Weights of a small GPT-style language model, trained from scratch on English Wikipedia.
Size: 14 layers, width 96, MLP 320 tanh GELU, vocabulary 2048, 1.78M parameters.
Architecture: LayerNorm before each block, learned positions, biases, tied embeddings.
Each number is 500 + 50 x the weight over its row's rms, rounded and kept within 0 to 999. Layers, rows and columns count from 0. Numbers have three digits each. The size before them is the row's rms in percent of the matrix's.

# up: layer 3 MLP up, 320x96, rms 0.181, rows 171-239, columns 0-95
# down: layer 3 MLP down (transposed), 320x96, rms 0.167, rows 171-239, columns 0-95
up171 097:474518472430485433478534561408509403547492480530590587384560477451428573608559537420481512587577448560560515534523509532446570505467582497431544472529490515440471590458419495484547497567537493468491505474446518473495462398498492465462476503521549526455402489436551468500489582487466496505
down171 104:525529512493578534403510507381487468403494510523483429474435526480417487495566414491473510422565420534531398458489504565448526503553541546504516521586524507509411515408560427556540522486579484472524499439465512428572566518553524539442530482555527538451564529556592511529449406464550455522
up172 095:539527474505502498488461565350561475549497540448548471480468521461434504487514514463457514529534460562539439499576475566428506483506586407442542465549509501489422494442448577497620468505532410500456466514457536476532479413498487454506586490454489467413460578515658494553510580500553454544
down172 082:511429448500497440586503550460477486648539533498557480498461476470494423530538521466446560482492480510615440521430439529535381471444510483514559548501491440520571478485525465478534472456430419471459459468563529553554446502561501639480460443502452574544537561537582516556558465526441436457
up173 109:403509512536494455491504526485490462548398506465484467532563546368518657456490497521525499504459454676534493528519530543501489553452597477516460467470463479487513512510533482448506491593498490400513480397426515469428565514551476467492591476491518527474487479429507495490528593516456505612
down173 133:477496575477603458363534510618492532536415443525473501553581533437519568378519441521509503388498456503505547542583541558490491456465575430445445474526415506471417580504496577490519493548466528544584419503498532411473466528472479439547553547518499495494550495524535485507553491505465492455
up174 094:437485551518532520537410496442540550473480496489489476465522474483490495481519536509483469422510433453472429493512421461587500512425455459514474557491487512466430475404529587469507627539469476541517647480498490475486549540631499575536617559496593509503429551526500406523402531565470499535
down174 091:450475531458419595562622463576526516435482443501499568479488457517509437446420502541551500553539549514467565520533491478449452476504536505524558537420482485531519421491473418432527391531540480554585483529436465635548564531515395485455426510528472545515522459465522507513530379527442525531
up175 101:392447478543490487520427464468471460548552484493508489543586545479530455606442463514413505544548479556556490567500536508378419530537556540425444474547376504511581550446483472441522473507471426544535495472452504448470472480512468586547586459500443468524531500509579536609468447509595472457
down175 107:504458532634498523532568596446440449456492566471505527552586487500404409483497502522512565531417467550604420540479542556440425454508496457535528471471434496452530530505466494477459431538459524583527454546489471543491452495555523655471545475459479557442424531550575514483521477513454547444
up176 092:496401548520506465513491557438554457613485497432524461540599497451425458474526494472386522562481487545582493468557589546416515454553488465515495484495473473479504536541468513514559661531481431538532536518520476428471477442478415515426543392543491515475548540498489347501500494500536481500
down176 092:479492541416459457518471476538466516505510475534511497544503438429488569421475481538398472455551411477541540558432392419555495562486520423523504580485601510531517559464554461525493534470455510469611489517546514397533358530584479425592551483481525541519525514519451437436546478497464470562
up177 095:492514466493465452527445473508483550505447527496570554505579509486475495506504590491477535521584449603573494430465570483415501572471604518450450614509408510509456492498469591471516577635475496494466423511562480520436459446454481523395523423519417466522534479469596488589479495502449478482
down177 096:520386472475624464533404492453523431412442506458504495509588638420387494500525581489472441534481524597579415548546518469494457498464515448537549481516534532443508479513573502501486514485513570441549475481585536546495521516545492501446521429403519541474513456553464506452456537460473487582
up178 100:477537509449534453516416565411537493463485490564462489485514478487409564554503602494400477433514496562536526505471481597412471562512507496486586500572405472482493645403507548494552502500546420575486555542471434470543435457554422484497525496518535553463469563530506522442382488478519487529
down178 107:526414586485457539478442403485432602511573523500469493467622503569560554504482464525491530554522477496483637496500560496532525435507668573530549566527504500491421519431509448495510458497481476532476454571551547509512391422537477488524475538452519529469519449515475408499407489511492478465
up179 102:502562457429550410461547560417523487482471601488597504371527472460422484464549493400476562544532442531555418538509558486469468619487475506417606518440454473485515558482455468527542538613472467488477489549445563474505422457452552473487515481559457547460542497517524590515472471461525494478
down179 107:479548476456516462418514530448579429497466474484516580492543496482535429557569540517441456406435444519503468602514523463514548418521428530536440561482496512529497512515525487470611468499464518439467453432487574571566413520481500511488525586536488406480541412535518414368558504540466579558
up180 085:401455596544560525529416472366484544559530465485577509498564522502495451545502427456434559506578404546543446557566430534374494473553501531428603503470464541433474470502449475479533595510496548523525513495456457492519444431514480562504517490584447464481444561494499493571517512464490496421
down180 080:521445467537572521525531588475439504564466536460453457544531484472505494409408455557592470460488501491504533566353440509569544404543470455480566374483528567445456566604403491444478552515483494553462485508484494505433488524491472485581478499481533527481390503524518546478580491535435547478
up181 097:547502517439448497467519580501514525534536539513451559419580565362476442478518608451491518493509428556541435459500560525514506528547518518506483522601340527469447527496493586488507562505563521474529503421530475496501450444505537449442457483462475531458502501389587533586424462523456446573
down181 091:486487463523491526433439502558519495446555617487487545552529474478500484500450527466441427454547486456511465535431475634509456555483503506524430532472491533618529512611541490495469435512526622562524441551520471430515509502548531415592407451487550527493419454515423578529515527462395452470
up182 103:524523586430473400547437466409595478558472524556431515514529576581471509537561528452471497471501548441532532558548437487396485469443494375500506494489474494460527564569444638482483495460535473502539472462483487521483416536496491575388462487436556569501420552532489490471499558455436474515
down182 105:503523514492511541456611515519608547518446516565470495484543507528505374515550528460560539428511481574422483501491460506424507521407510466491441453405481542478543579658521514472521569456533453603404559589495486504477569372464489474498457516524520507499515460512462563467456461504495500448
up183 092:545500551435550455437510585379521439537526455473571536471524536461484560554540489503366521590584461541538497529477546566406569466466559430441563472534477508437452514494410474474562563567543484472544551430480506478527540413451512456442486459482474433427448544498552465520538576470541501544
down183 101:553521482495530496425462508457538451425523473499559458487537533470424463454538478473523584415527424440619445480458497513384531561521513500578532550547435502498506505384575488483554465531562521527448506441502487417558463426584457513420540533586565586488528514495586485535418435506479434494
up184 108:430439466453537561591508501386454399482503463533560433483457488473524452514457500487414470505536566483592522531600513511470503567484479545524468554571450492437592538513433496480550596520489433504500552502475472448429448478548558456473595409520490436532541502498503514554405426488571478407
down184 111:495476491515397474556576466514551520497456428600433464511525447451509564550607479477463510554475484507496416527383449444552451403479499550434521593400563526533499498550402475488484486485464554473566567538532518489482455550466391556485502426536492455542451488563524495549503497521567551592
up185 124:427544507461428419437470506457564547530500526501563567430454545510456489563525549452423576494662482577546429572536476469504529462486532420448535478514417510515480540505408500462537475601487398449550497444484508469540469438553504573479455441467445469426397508492541505540558533475493483501
down185 118:522411530506458533429466536464556482413493503472494498491417515523483550491505516460544517514573531455496500430676542495527516441500488593500490568492416556451431468538452524516456555425512463450524572502570553432517462523507575564519529516448475398501496394484450478422558454509533588602
up186 068:403460478511555507482522525426432536609450610452462427569601611433507544444433518507475475508547461614565424465622516543454503522523505445495553530482475472478480595512512509494562520575502467440522497439499472452555499509546493485522597464535467531460487515406515469547545492544479426534
down186 068:478490545507466419505512480588307502514407562519508391569525452503469602485551526427456453504503479534465491523514546539482518501517535412480508445548465503510505532526690451481461470518499500513517492530423556457476454565542433457559437538521538560567494446464452456482502557520494510507
up187 091:484493483465471369465487525413557465576537464499498531465520624485432491562579513488486560546577421455567391499494508561402465566430498496484459535505437461421476554431409549529546554541504479481546523482475499474489516529486493471387520516499533457493516535554489491596462576564523402559
down187 100:506523498466582570509485576556400425539534402475457424584496450516535473489561446502503551509397534489481511453454465497545575538538468480559467542508544414565453548541590464488466490401535520358502533489518586621465482592460555531480514536420474514511540507467532538464478480462470533451
up188 108:515403498484507514443550553369525430563515511611536532411454527383420508459519465396363500499495483516541469533519515526519575533521570550448527436572471463466568567525504552505595529521499412466481580487518462430519517460502472498509536516471455434510534493395552522528456498527549489472
down188 099:544562459482565562493465453620518502505508468505505611498423503486539528455497439451434510560493500461465527454562582597465520543508558445495533490427466505511430472448583478533466524472526642485483473526430478478541469458446577477461396548573554525511458475533555459486442545493348500542
up189 104:471520531450461513446506540414532414537527459532555592537538526481472592508510614503433472536542494551517542475446518526363527561450578376556514482488437482489488453470461537503528584560512442469566595497510532471490488428503481464397480514498582439435489553507516422593533569492487472551
down189 099:481526452462561464469479540450547427563481517475577447512492494421462555549516451532473524439524455484690507541585585483493483499437531465569566543501518447477475552425429456545449583510480463385522430413436469413556461500517503548475493530529565520485501551517515491494538461452413539569
up190 123:533487568516508526507467469439501538550474456414543480496463494406551549473543474558472488586492411477528491579497481510557529403518464451545572570485563439501434500425505489524543494480528389459516596417466438486461408524548527526510549509451496463392375498570518455523574576529522446583
down190 128:521474569447530499592492487484500470524476398437463470492314505398520507480492557453550593469461417468560397534470450422604548426502469516489554592537509442514533481485485547528509521477538439534530504522509519484514445462585536491521500538481465550473504463626538542446588545505480501475
up191 108:523503455522498533429520499366489589601448541566518545382508444482418537462544533385479557596595524527548477524503442519481544547413454469501574524469509461525492540471424524465543548513456445430524451476504537504447473469480505459477479512511491472488483516594477568620575549484418478443
down191 100:485503444444511465507457447541547452533471576464544553528549521531473570428543418433439446395518525484535512522619499523570492444512515531508486540487577542539519512500558507547523601518491394538467568445466561484438498600456497396547582502548527419502515467475400535414474467498397486528
up192 105:543485516412475428456423553389504510534520485364472526434544578498542492588511470507432554517488401511551408485515565509520449576487503464468555469554513487548465526494444596460592502524529458496504495519482467458433472481507524559457556545469543539438510635510626450530454465516516459547
down192 103:457568470571552514520556440545569490570469464559531463478532448477492450513478497531534436487580492484589540515509505452480525349485473496464495524485436544493486442511598435569506486507553581406530508420543535436579484438495473439589499502518507683472490503472493444490492511533487409429
up193 094:447463463428448556480484579514523479577559457516519440513510494400475463500560546526495473501547483469550404479566504443533554577516552465475493636579528493561392507517429475523441500445560448394605478441540420492471450470536554454465564544484480481462463449538472507593540600501488515484
down193 092:487472478489456517503615507478473496541512511552499424525592527485498484523490479573544435372496473449510566439478450528570444647496532483484396492502539503568556541487479483568508469537468616437473501491475437503530485575540496516588474430486623574471480400518440511455447557431483497490
up194 097:493559504425560503560506486465415505513484488457542524469545594511504530610481571517529548502511464567538449451459473448466454555400547467545415517478498480422453414448472529396544528560557523470571477448482539503504577530521538583387531399504515465495486524536577478484431548464390471575
down194 089:523478491428582479402470546454475573544440449447495469494585559444552427486532580449576504519498492471504441479446434439500413507413578523462519528446529547494482507610526500443523517527499441461555494485543610528482505440498444502408582493485573578458589568523477437480567523466515508594
up195 092:415441527456537472520523539521564513494529485586491494439586526445425485529507384421450489497469480452529427519521559465535526578548538508445521558543442497485473543481508478488460474496525462452651493374582473443513462500556608521460494454482415428491546474541502598563398467516479521464
down195 087:511560553516450481552505562532554412560499460487472471550430438443567428541511572531483417446526551496494534501459468516591545470521524460437472457372498485495526490537478568508450450553426520511495502627472452608535506500505449367555439525545556502431485622448542468491545514435485513488
up196 095:571580501501550549446558560306420548466446567490470455457486505494470594510471450478416442526568476577555545554594550464449480436491441530513486488481573482468535520483504542480552442511540478469475509491479529460659601504540472568489534495488485526494495509555522499477480444517454466569
down196 098:528482493520408423422511538554378511504501464486486427449410468631465576489566510436559482583533537508428421535519470473500533395495470547501450444545579513487609481440562506485498509497532466565404594565515468451479525572432497499454475440520529504538576532456489491546525529516553490540
up197 119:511467511442464506543413466469507496482476425476496564453542514507552517508463585508471427488532498605536514510519452580459504569537552526473570561543372453479395542409490543478503611528474515505533524504500450488481353422565584527468599410470498387450499551534524546487479493504497497494
down197 118:524459474411460510575464448512506579541554478604510503484445567531430484430556481512520479418541494516483512503483544535524520475488553573456541544441458489483457381534476516547445503506434433578521572551579469580437413448622546551488491441430601428495508496424471522509438560492548497557
up198 096:433525401479518523490437586499457427489511548427550493543465522472525533536474517518486553464582478601515479514457535448497509556466598483532479483591402521463434442351453462476535482625494505526497456544452506476532524466471519483523543528549458417542504504541659463515469479477607501474
down198 096:539553491508476434493485454513428561476644554447542500538436432503444523548517464612590501381602540459546471414441475515454517501530460559587488392483499544502503448486507490479510542507399534404578537499567525549438553487466498532506585426494551530468521488476450443472470452503502520527
up199 100:540583532459570465579519562422512540477546522582484552473433525559413483495491469478429581447502503430545404500451541531506454480464466532481482471593558509430398392489510477496527474462599432479492496403568477452539514522555542472491532501474496458458487584606556580480424465471440472537
down199 104:460464476641441495570431443424510452494588575440518430502474436488549417532466446544534540545471479456538453539478595536493547638514534470555518403467545473501555493592580440488522466522545584441531439632474531545514495541491481465511510468514478530443479513455508440456474474454484477513
up200 089:588546518506539547433529510464464536597469578503430520519512558462542551487502488461444463585556440527563392436490585546443479446443461463425604455547516464497452425438491589489545459478581503577544467492503529450610440460492441527486477528465523611472507531500560477528530441526509446570
down200 088:559406495526553416377468514541349532522481507546423485484518501450544549523582557508469472511518527481509417482618611493518527455538537461570494425567548478492405512457557511500476391467552524535535483427467563518541479514524461493531467465588524551490536467502525452427508470514432501578
up201 101:488467448492507444480415436433514511505455569500629538437520501445582564502527566441507454589611515537518470416508486538473497465414412495469528490531436501540498513463474490467528488549454470424455498484357565412464455498564518508512591500494579485506543639540483478554510557492509455472
down201 092:442525499572455454503454494482581538494448380498553533446617502565533390491495491434520503616524569551518430489419562535499412554474510459544511475500488530464459515480475529553407534386432498450481523545475547481544480485576520450460491515516541454612483606511534437551452528473506463554
up202 101:451437568513416518522485504426473524538464478496557531475560508443525475489497535436459533611636455504539491491499446548447552511491501477429498528529493502433456497460415532494655603587520473481559545480457530428529512387499469500495489479514562531442450574400527440596555514496508443530
down202 097:463513462508451515532601485441476419442509418464638473474482466545502424610489469556534522494453456420599499594528454552446461505537519561457499518526498538441455534478493432605514541435528480520488501541478480440619448518539505510483518469516523555468438580538532562516442365540482462492
up203 107:471454486451439417548552559499569417503526495495491565477565552400476522570503582546501646473454502535536452480526546493507514544450543403528448435555512477496436466492514460461485471479550478430548457365490472497463463547582559482492445408472497554479416523559533467506447532481449500621
down203 104:551517523513585488428391495416509517522543510472482474455564487504543516514395486473511563485486458515548498468519496544454529569484598478507516422559515445479417527457608484458544494440549482549592425499559461484526420620462482402512364567503551485454473596516555507532486513459518473565
up204 094:496483572529430436442553461449592501526568463460530567493505526454464507525556558510467486523526432558526470514436531639397512497443573500556443531528499478457447436456422565494500512510566518532511579490496503490560523475488490452382505420444493521455487540484511446576477605510469466659
down204 095:555537499488402442417571554505514408440472451492561474505504451512426547538481553489587556605499434487552560515467595543425500564476568497440597487526407507460445483432577550538486510492485445513610471495494555464516503469495503471383473558465548507446468507493490449528474531432559516594
up205 092:506471570521483429407521520476658428502557454429516528470495531500423448474581537524521557498539425530511466517528602613433490489488551423546513473519430482433445508458428569538523529518553456519521566487492450433544515449482504498394508514459554498437559573494497421583480527488536467585
down205 116:510536444503482524471503495645541421370520497510541617502541442506412411496520519522555585524498475521527564512397511528466573471490514509481603550543403502503444519490560503524519506453547436465468515527506567511454448405528464470486425458495553595507475527492489423469557492455385533485
up206 108:485490464440507520523446520437597415494497467524498553505567511439512620512459480539431547555480473437511476469444556562465503433487520354505542479606418444545469442498519531517559449456521362553540560465488481444532469538564497550391449552527576507468544568561478418499495515492503506496
down206 100:478606456507472502565478526532514439476556587471582515525505490503459343502497488606472454531473529589461456500423462487530527503590545517580407509457580525513487557547599453471531559488491519433419533523503550492528533446567515491550427483464464463454360496501496469510471446519416457478
up207 108:422537554384569391565453590487480544593478508563475531473596509493402521513565476410450573534499495465578461536491556458527488525541469458543438515507465503415456463514458480506486599535543499413500432477543464487483521478436538567446503482591496581506572499477559484490454410454459470535
down207 110:493483490483575406494458537528416418508420477620482486568449477403468557514535531505539508437523536496543477490480529554526487540570532498554452455510584453436525406556498449476437618455513516413513473546508520434425511425456541578564471494540414544479504498564571527507525509452517464621
up208 103:564542545498541450573447540315491554564506463491529467499467544506414478528518510473384551447547523449541488541520420473457469534482473382430453533476496529438482522446444517475546572543524450537540601507492481475534479506476469519424547568478481504494509579569631584520476509522503440468
down208 102:475447483465515501571483582443481492461478470472497533503466473401419505562548478528495477458466473556471548597565513481532552488516581399524414528443476536484435592483399465517460449554523589490513545526437533484534523473657480498515461469437470503565493506507446437449558450541416576606
up209 112:454445525497520448429368575491507513515522500487472537519644507476476577512480445497443551479485407526539503506513593486514504501533468506546588448481426497528407558439498537496474467474508352465553454499531391382538482462545518481546582479529579522465464565483554488511428520508465520572
down209 103:532463518384552528438485510516431481550505553511493478485565563426501542540476503477419540502457456374484471419572540465611464519537529431471496518552452501533469400553555491535508521416454480495493540484582529519545357473588484563478515548475563565492548458479502438387575473518525514463
up210 127:428440594406419415450497472426537480548408463516537616407533533491533529574516481422454511560585461541546522529475527540408554459470499479479555502496448514395515507479446471474555522607518523490559480461444500471493428408551558525483541500556524540431415558458511473573507518481490486488
down210 154:506500552455468502452419500489539500542496516570558488501470561441462485440567464468428533463604526507721505461513462436453560501493459503525517550486403499514561537470462465508567557508544525523553497430471549469478360427503465467443529523531567551428498526518483542498487513456535447396
up211 100:483519570509527508553532628444483575587540418490455565515559493481539518586461491474385483469559449626524539544469523545449491538465533445411514523586468516457445373429508461477509584560475515541534598510435525493463550461535531495487521421529441488444498546470528527488508576442513501449
down211 089:516503546453473557473608517564500501556444634582500531438435508444573540439487479594482497544478516527406558514522539501416490390428565460416472576532470526481479511476473497541430513459545520593513499525525403544486547509452512396408429466524538470488510478504487557535433563510567489478
up212 085:414433485487541494563511553493565478520530527510599437554549509469457550469545554477445459508516532526492514493591405433530533621504477439497550527514510516465406459434455515485482439469509512403630502491521538410429492484584481477516574508482555356465503528578508489505461610543481522500
down212 072:518414506515518525503509508490433495444504460473454524522505534523413533567551506532509469480541506538441426551557411573543411501497443451490540508525483506559585538502443447507535530469498622486414470533548583610457390441481416553597507492527586525457502531514566532394482494457589514428
up213 107:424420555449541530501404457473567473594564456463582507543469692396522482558554491527402517474477490537523507476539488487478451503549585514478457493569438486499482539449464525496568457555518490472439524400495417464471500490489510508535532480492490489538486542510596407568429472545556463500
down213 104:509503541497512526577483541522412415502580435533495537541414500491473515502515478518481521440489558566512464524421410479463416495676457472470536551542511516485527486518510421475524514532401653451398588517506471502455427510494473490542470525496533440542457465551519558481392564531531502522
up214 095:459478583522431503491474445446520457548569485488528549489518503471507489527526547384515512532574411422526395517483521602436492550449483525455481634566482505500509461470430556481533513556556488509515516435441489451427445399522535530442636545506623542499479514458531462547478533500552488577
down214 096:431485617495479482500544505515505446531498410463571513491474493486545474427585543517438496443497429568525481447475544559502532501555507424465446625478460484483445577511485532549498645549509523513499564456467570457539412468451412541426594564533505467450540475530501523568558452486503406441
up215 093:468501553474405470563460492445566437514491442474516509495501574493453460536525578477468518563594428526535513490462597598463436542447522496451528583521483462434471509483442543533611507537514436509557466465495473428503548449534498577448578428473595495395503542527544380548478515518514440586
down215 104:463544454553505539511561478520549471551508478514591450457499473454522407427502507490541493504581400498671486586511519537464518394517584486506503452496524488440478479441483459593564531461567522483468469462500539495580469402476429457475511529499500642432528512513474501514528512546509370478
up216 099:473517466451469457463476561370553494530518474539491541485505530475456552546551473473470508571515497494522409476456538627452517537449539499496533510553495459572481560456397551512605535542503389501560500429485487449421547464535585530398536534491515536401496577553532476608499472542514456588
down216 133:483568441526506501483554497574542422496534532452561437492467550515489491526517528502508536374508450462741523527509473516448514425529492507496559488490453515462465490404591453522552528484521554468483455482512488458566463427541453452551492470530479633460514531489540515491505507504396422457
up217 087:516517605476499497465465493430544501517531487504597516398505517437481514583548529427475516504575496468591486526561485526456494468410464543513506490532485494458490567444402508421608606519531516512538530451445492458469552407541516480441491493502585556501463608514548355528413492487525446549
down217 067:470455538485560561413445582442480537555505504574499495525483452538495520442431567484461424625473505512486447526487523551504580426368499479400428492506463477527513425520459393527537450487542574403543513499511462491541457485463502444507576549455588538466506557483534603562493495504580491542
up218 121:551546443535513503546414538353442523537463480538464605414520466473462558574485494520531575541586447555520462598473442611424492460369530472459522527457484519476511460359508545460583488501492487537559513528436512490517431552518454537415516508475493482486476483512576529516537506506477492455
down218 119:457477484534523530487535552492503513453549478522509470503492510537445370561512495520611484548506444599433502560468428459479453480466607630546452438510533505496460466555536483481471598421451535552388539582524499511590568427482520416460382454504548445459447493503508519549539528488492519465
up219 112:526529550426501428580469464387492439579483423482470525459545572433467519599483535516375480559572435485527466574503462579479475468489586410517554543533479497472449498512486523482600475542544459493538574426442463474517491492569514581519600540515490496359507538519552486513521520486491450514
down219 103:494494530387487509385486497442512483450438626504486574483467519475541590457506500448523493552475464585403466411479481560456532634483449463491407514506565462534508516533589555462425474597512510593519552504481513453420504529459555524416448540503557443478503540491536502564513467507525488558
up220 098:417491504453428424502512590419543368499495484502587553506550499488503555523513530468466488578488479529530556482480492509425562604469559402485559498460465477494542545488438515523528568592456447419543548480485560456395527433558528466500497492483541408428489523454529403569518580493500489576
down220 118:447571512484588455447434528440551429571476485456554487494500527436541484497552477541505542410500407523626463539553535481488460493433540469595505497466516444481446551456527449525465513501524445407468477415491465480606453514540482604439537464529567538508553554538548479587525407473479459602
up221 100:508476479484394445487490486429531442505516524510511448360468566425456480515535639420509565498555425471557438500506540539481501484446558452473535498632453517432488483447478558528592536496580443499495541455454482465511458477562536463471498553516489456435425563458547486588425560530525436535
down221 085:525446481542499541457477621480559477592505483488464452515594413477481523466478443474573470422442491479567550531470399470473501512385481490478453495385434450526458559545392437537518480512430582571450482520563562571527527506472545425479529526493501580501476501529489549488579523589541513564
up222 098:435502502485449556493486517415467459497554509494559552410499504502491515566527500462474582622624403547553485508484479583431556539461566519483493570539479484447485508446412528461632553586526459481478538508459499398476470374518516455474539410552497511470477514435547468555462520496563474504
down222 095:469531484496536444541488473468503402444520425485545465518491563515503379524492501470434541463510479534584479481569452585439502509569423546442419578498484502489460504454492496516523597528576539523512456472512550436550513482518467510503569553535548432426496614561515588545437355503540423427
up223 095:380485450463445382494539524507469473568478462480505487535582549472495641545445522536511507570448454594519485522584491581503516540424562476503546463485394468455493540483529476471527494540519487410503467496435527464385492512582542528501556442538513428473460525465522482512505649502464495567
down223 078:464603562590620498460504537542472466481437450520550486505527501492434577420561467502565529506492492543511544585540507468446525407436487612532466457453392529463424545489482495524521461543503565434434478454440391492515608458476460538505558491526501524499592482553545443443437492455483517547
up224 092:445492532439532550508534571474449488632520471450548564570501535535455605502480505506436545594532491541548541491459501522495510561435511381474512516477594456499394391494431475519560537565451438442528475526502524495497565461438476437479480443509510435474468561498528452534608614441497464499
down224 097:571517489488555501572498471397562449537434609452573513504506477601456516562479545551372597622517495496614485485480541474455441532506527464429510479427512497532445459449513422536502469454431528451522465566503587534467452474543483419497471573546415500528443449537556462506502515515527491500
up225 101:501460537493547548519485409494522449546496490413551495405505551418489444499558445504455519507484452561520516476577464594441491542524508533417617581520551471516514599453494622523561522501471537530445482404442449465480394445548617560499548425521468498511459516437545485477507494532561469453
down225 095:495565484503543529496510455502597541497536596500494468402588465551594539522528438520430470482515490469527608364554481518440521629530486444502481485537522475456403493461583525516548540531528477485488476383431460477435542435507438570427553520469431537540496477449482467518441537546549522545
up226 105:515501497498498355529546558483484425559578590446564579519572541509362475560495517504507588539522437584544498527527617467439477544512524439501541495533420539389500533462445486539479445538553426490605479490479510412562461493452468500507514491441468459471456448493537510522489570490451466492
down226 098:492476539432579501506431562417499477525479501491492562480529566557519480534506314639473420540508514420578447491505508431499522500528528462561510630473521541435466483411450512517485467475473428437527464424512485503495492498433545529558613566442563403486546497503512477507523495512497490509
up227 097:487549536459502439473458511462576493539415472515488585489527576499442541531562480449456563596520432472526450488458616620422487474469549492442495552530491481433405480464461542546617442532540464525518469440481486426557508470478505574430545496504568555403525569529565450475465507512550441566
down227 111:500501445506522517496580559512473428582589533455600481493525466463505513472468511431541556514510431480683516551438414596469495455579527476431564436485497506521476517398446469554526529435511471485537470474499485491554455448460421480497436515469507677487516509529511493570514476522471456499
up228 102:503554459495431540438507561415537487599551626534479634476553500455439570519425517495442471520493503444505483513431525566431489490474572521509595420572379427483517505486502530441547447481475419547539543471504525447527473523586430549423457537475582523456460527444468504534498498508536536529
down228 099:499520580550530428541533584572523498541475472537554497446490401575538518508535485484597492504501473527408498585472531484467484365542492548513397398465546516512443457497474502502515417535470507577451535541501556534363614435481510492447521517499495414452473563439555455542514514500558493555
up229 092:463490464447452460515479506422608437496509461467498564519531565472477421512524580464450517548535436528526516478430611606442461550471490490477563532552476477464457462491446576541599562550530378475561472481501463457507515443511519522483560448484573484390488593538554402527459529521513460591
down229 088:492591501570444502475600564542549454556527500527543492478466451449499386464522483462531490442506456468734528523459500507420497443541546555482493522433542503481505505431536452557512541467515547507492440461505533523576535425450411482555501539487489613496547494513489521463500433477503405502
up230 084:545500458405457502577476451459494421465389501449483436399511522404573536543464541551507515578496494544533525507523486575505507459448454495549473521566522466502510495471545618483587491476559486502478474481431404418511438563578524519504599406473468509515469553517552372522462454541431476501
down230 091:496523465468506561501543497481575495543526460552419523424511524480570502438470472500589448567472485562500557531486473553604523478554475511536356532624561551470515459570653492488547483411509590552445439445497478450503524471480515433443484575467422472461505434459483535467527520511449487443
up231 094:571416502443552498543448403473470475486458572429525393420486510528587455476518592548516421486515504497501533484641468554499489598523421552536616519511506469478499552450499560493539562508468467506468580491473501470510423457599518464502579482481463551474436609547449490466507479531451458523
down231 087:460459472585476512457578465382558468480536497559456448491599491483568473469535508481515454487452568451476550550488574530524484547601573552505513491521528480482543463610594453480546456442505569567394502500543500498431463433474545533425488554489485404420459396517527469527522551515417557532
up232 121:494463434441492459450456492457507444508562605439589504451484589550545518579524521549499497570560479621542437478526568530464509410490591479481538505616414511440527474494497515532512531566438415503523481430416542439485438502538503530444528465431424452470462533468556471611498476514517476445
down232 106:568484430564515492442534492565454494515560483523527579470438501471518615530562601510523569501518555427492483529601530572536433453542433533507546473506451461423414462467498552433483445529513499524572408444524559558471460497511516616499544542468436461425538393513465541493438459452584482509
up233 089:490568531485461480540421528497489520559477405470418524375582500423486522546566528487517567468535383473570465535459593531545483574461447555510454530527549475482406493460501558493508471521543506517481503542465385501467540497467459523435579465518620595549509466391544445512430533528503501515
down233 096:508525519544526457513485379444510481485440373478540464418518401494483566478472550483466549502534582482544385452489557519597516439468469493577602505580581490499446520518504485539426485541493505470488525537489495553399583454502446474501487451436471580547521474463493561522611572554461471455
up234 105:525540504452507476493521580356564461574522466567518551448447540455420527567550555503417585567538481495521414482484560555477490566479498514485519532523483480518437532477438528527641472568514364480507519444460492446491550391539478510490570480465508540401463509500562453536494509528506455583
down234 124:492567383568505556513522496567503493513503469440532439475508516510451449444494532504517488430493485456719510563483448509506513326543513530495579488451485517501478512424539475594559520496552521472493521477466499481543448482507424511566514520491466604469518542552475506441542444525515410434
up235 112:503522535429454427502462483383545474562493447454514578452529579482483533626531525510438511566519395470520444519505583627455475505468528501536540506517456465579475557491451535495575442555497427473531510476443487470442494446553492519468580530475512509393482579457599412568500492517482465572
down235 130:485556460574514542516606473550537480512562454483550442538452517546493413494526521505534466431565470459742566538471501477494485391492550497469460463469513540467472436406535409578513538470539551424483483490507508502567498449490472450538468475515460555475530534532505515531503457541507394459
up236 103:439428459499529554392407447462540392492480452495603489571508549460478508540536516540462497541516442600516427512527614483408502484524585574496464508508418477545470502426461427541568498558488444469453465437509431472548542466489518594520581537497479534511510477538483485616492482510583496549
down236 103:464457536431518571408560515478543532448497531528509580579581559489515512515523523580518523547457377456551449529563530392451425521541469500520517529560493477579583457459508483454555414503497583446406401494548481445451498482574470465559459502525501448514444446584531554454427431494523519503
up237 106:434451499455523392466487513442515431499478459517590544447488544522489562492548474478492510561615499485527447540506528541490580484499606442466509465549448512392487499460418439540568527595542487464527545415483539381526475397563554486402517516547507505387450574515557495542510535487539479520
down237 098:507525517478535466460472410467481497539449499463609486510449542498529494507477430522469566442521490456650478537458517496440501519485498509512535486467486498491480576481560399482569508566533528461476494510419471441491487480564525573458515453536605522467458593629560412608496503350520491436
up238 108:567503601453521474469449580493552397516494446448496487538448547498502515467560513533432497483495470541534497464493539513486574578552570421484571438541494469498383526457495478540483580491601469468586550537535447478506462431573476447387474589473477422415429502552539499476400529493549459545
down238 114:544476580424517512505470501425495398433464519504434495454469448521534496582503468564481463588559590540519518456535584532478556472411511427485550430536532517501434423507435554544477533492465418596529468498508489384495522412512557558528531487502371474588509500514466514529509522476567434586
up239 096:439467477542498512540497517360569537545511579540489522521620475421432485520564479446510470540513428505506394465513514600462469494419547471457494582661519507485501495505494460520489475480473449442474502400492535482464524492643540519476563534545514487448481517538484503550441594547429511500
down239 110:428453535534449594553579473442441501411510451551484531574603477507414502448527442553634477520499503462543457479486510461558551511545492522453525514460473443465583553495563424533496500461428462503479427484563494572560527422544444512470635484535478503505464486514496619505448523480426529449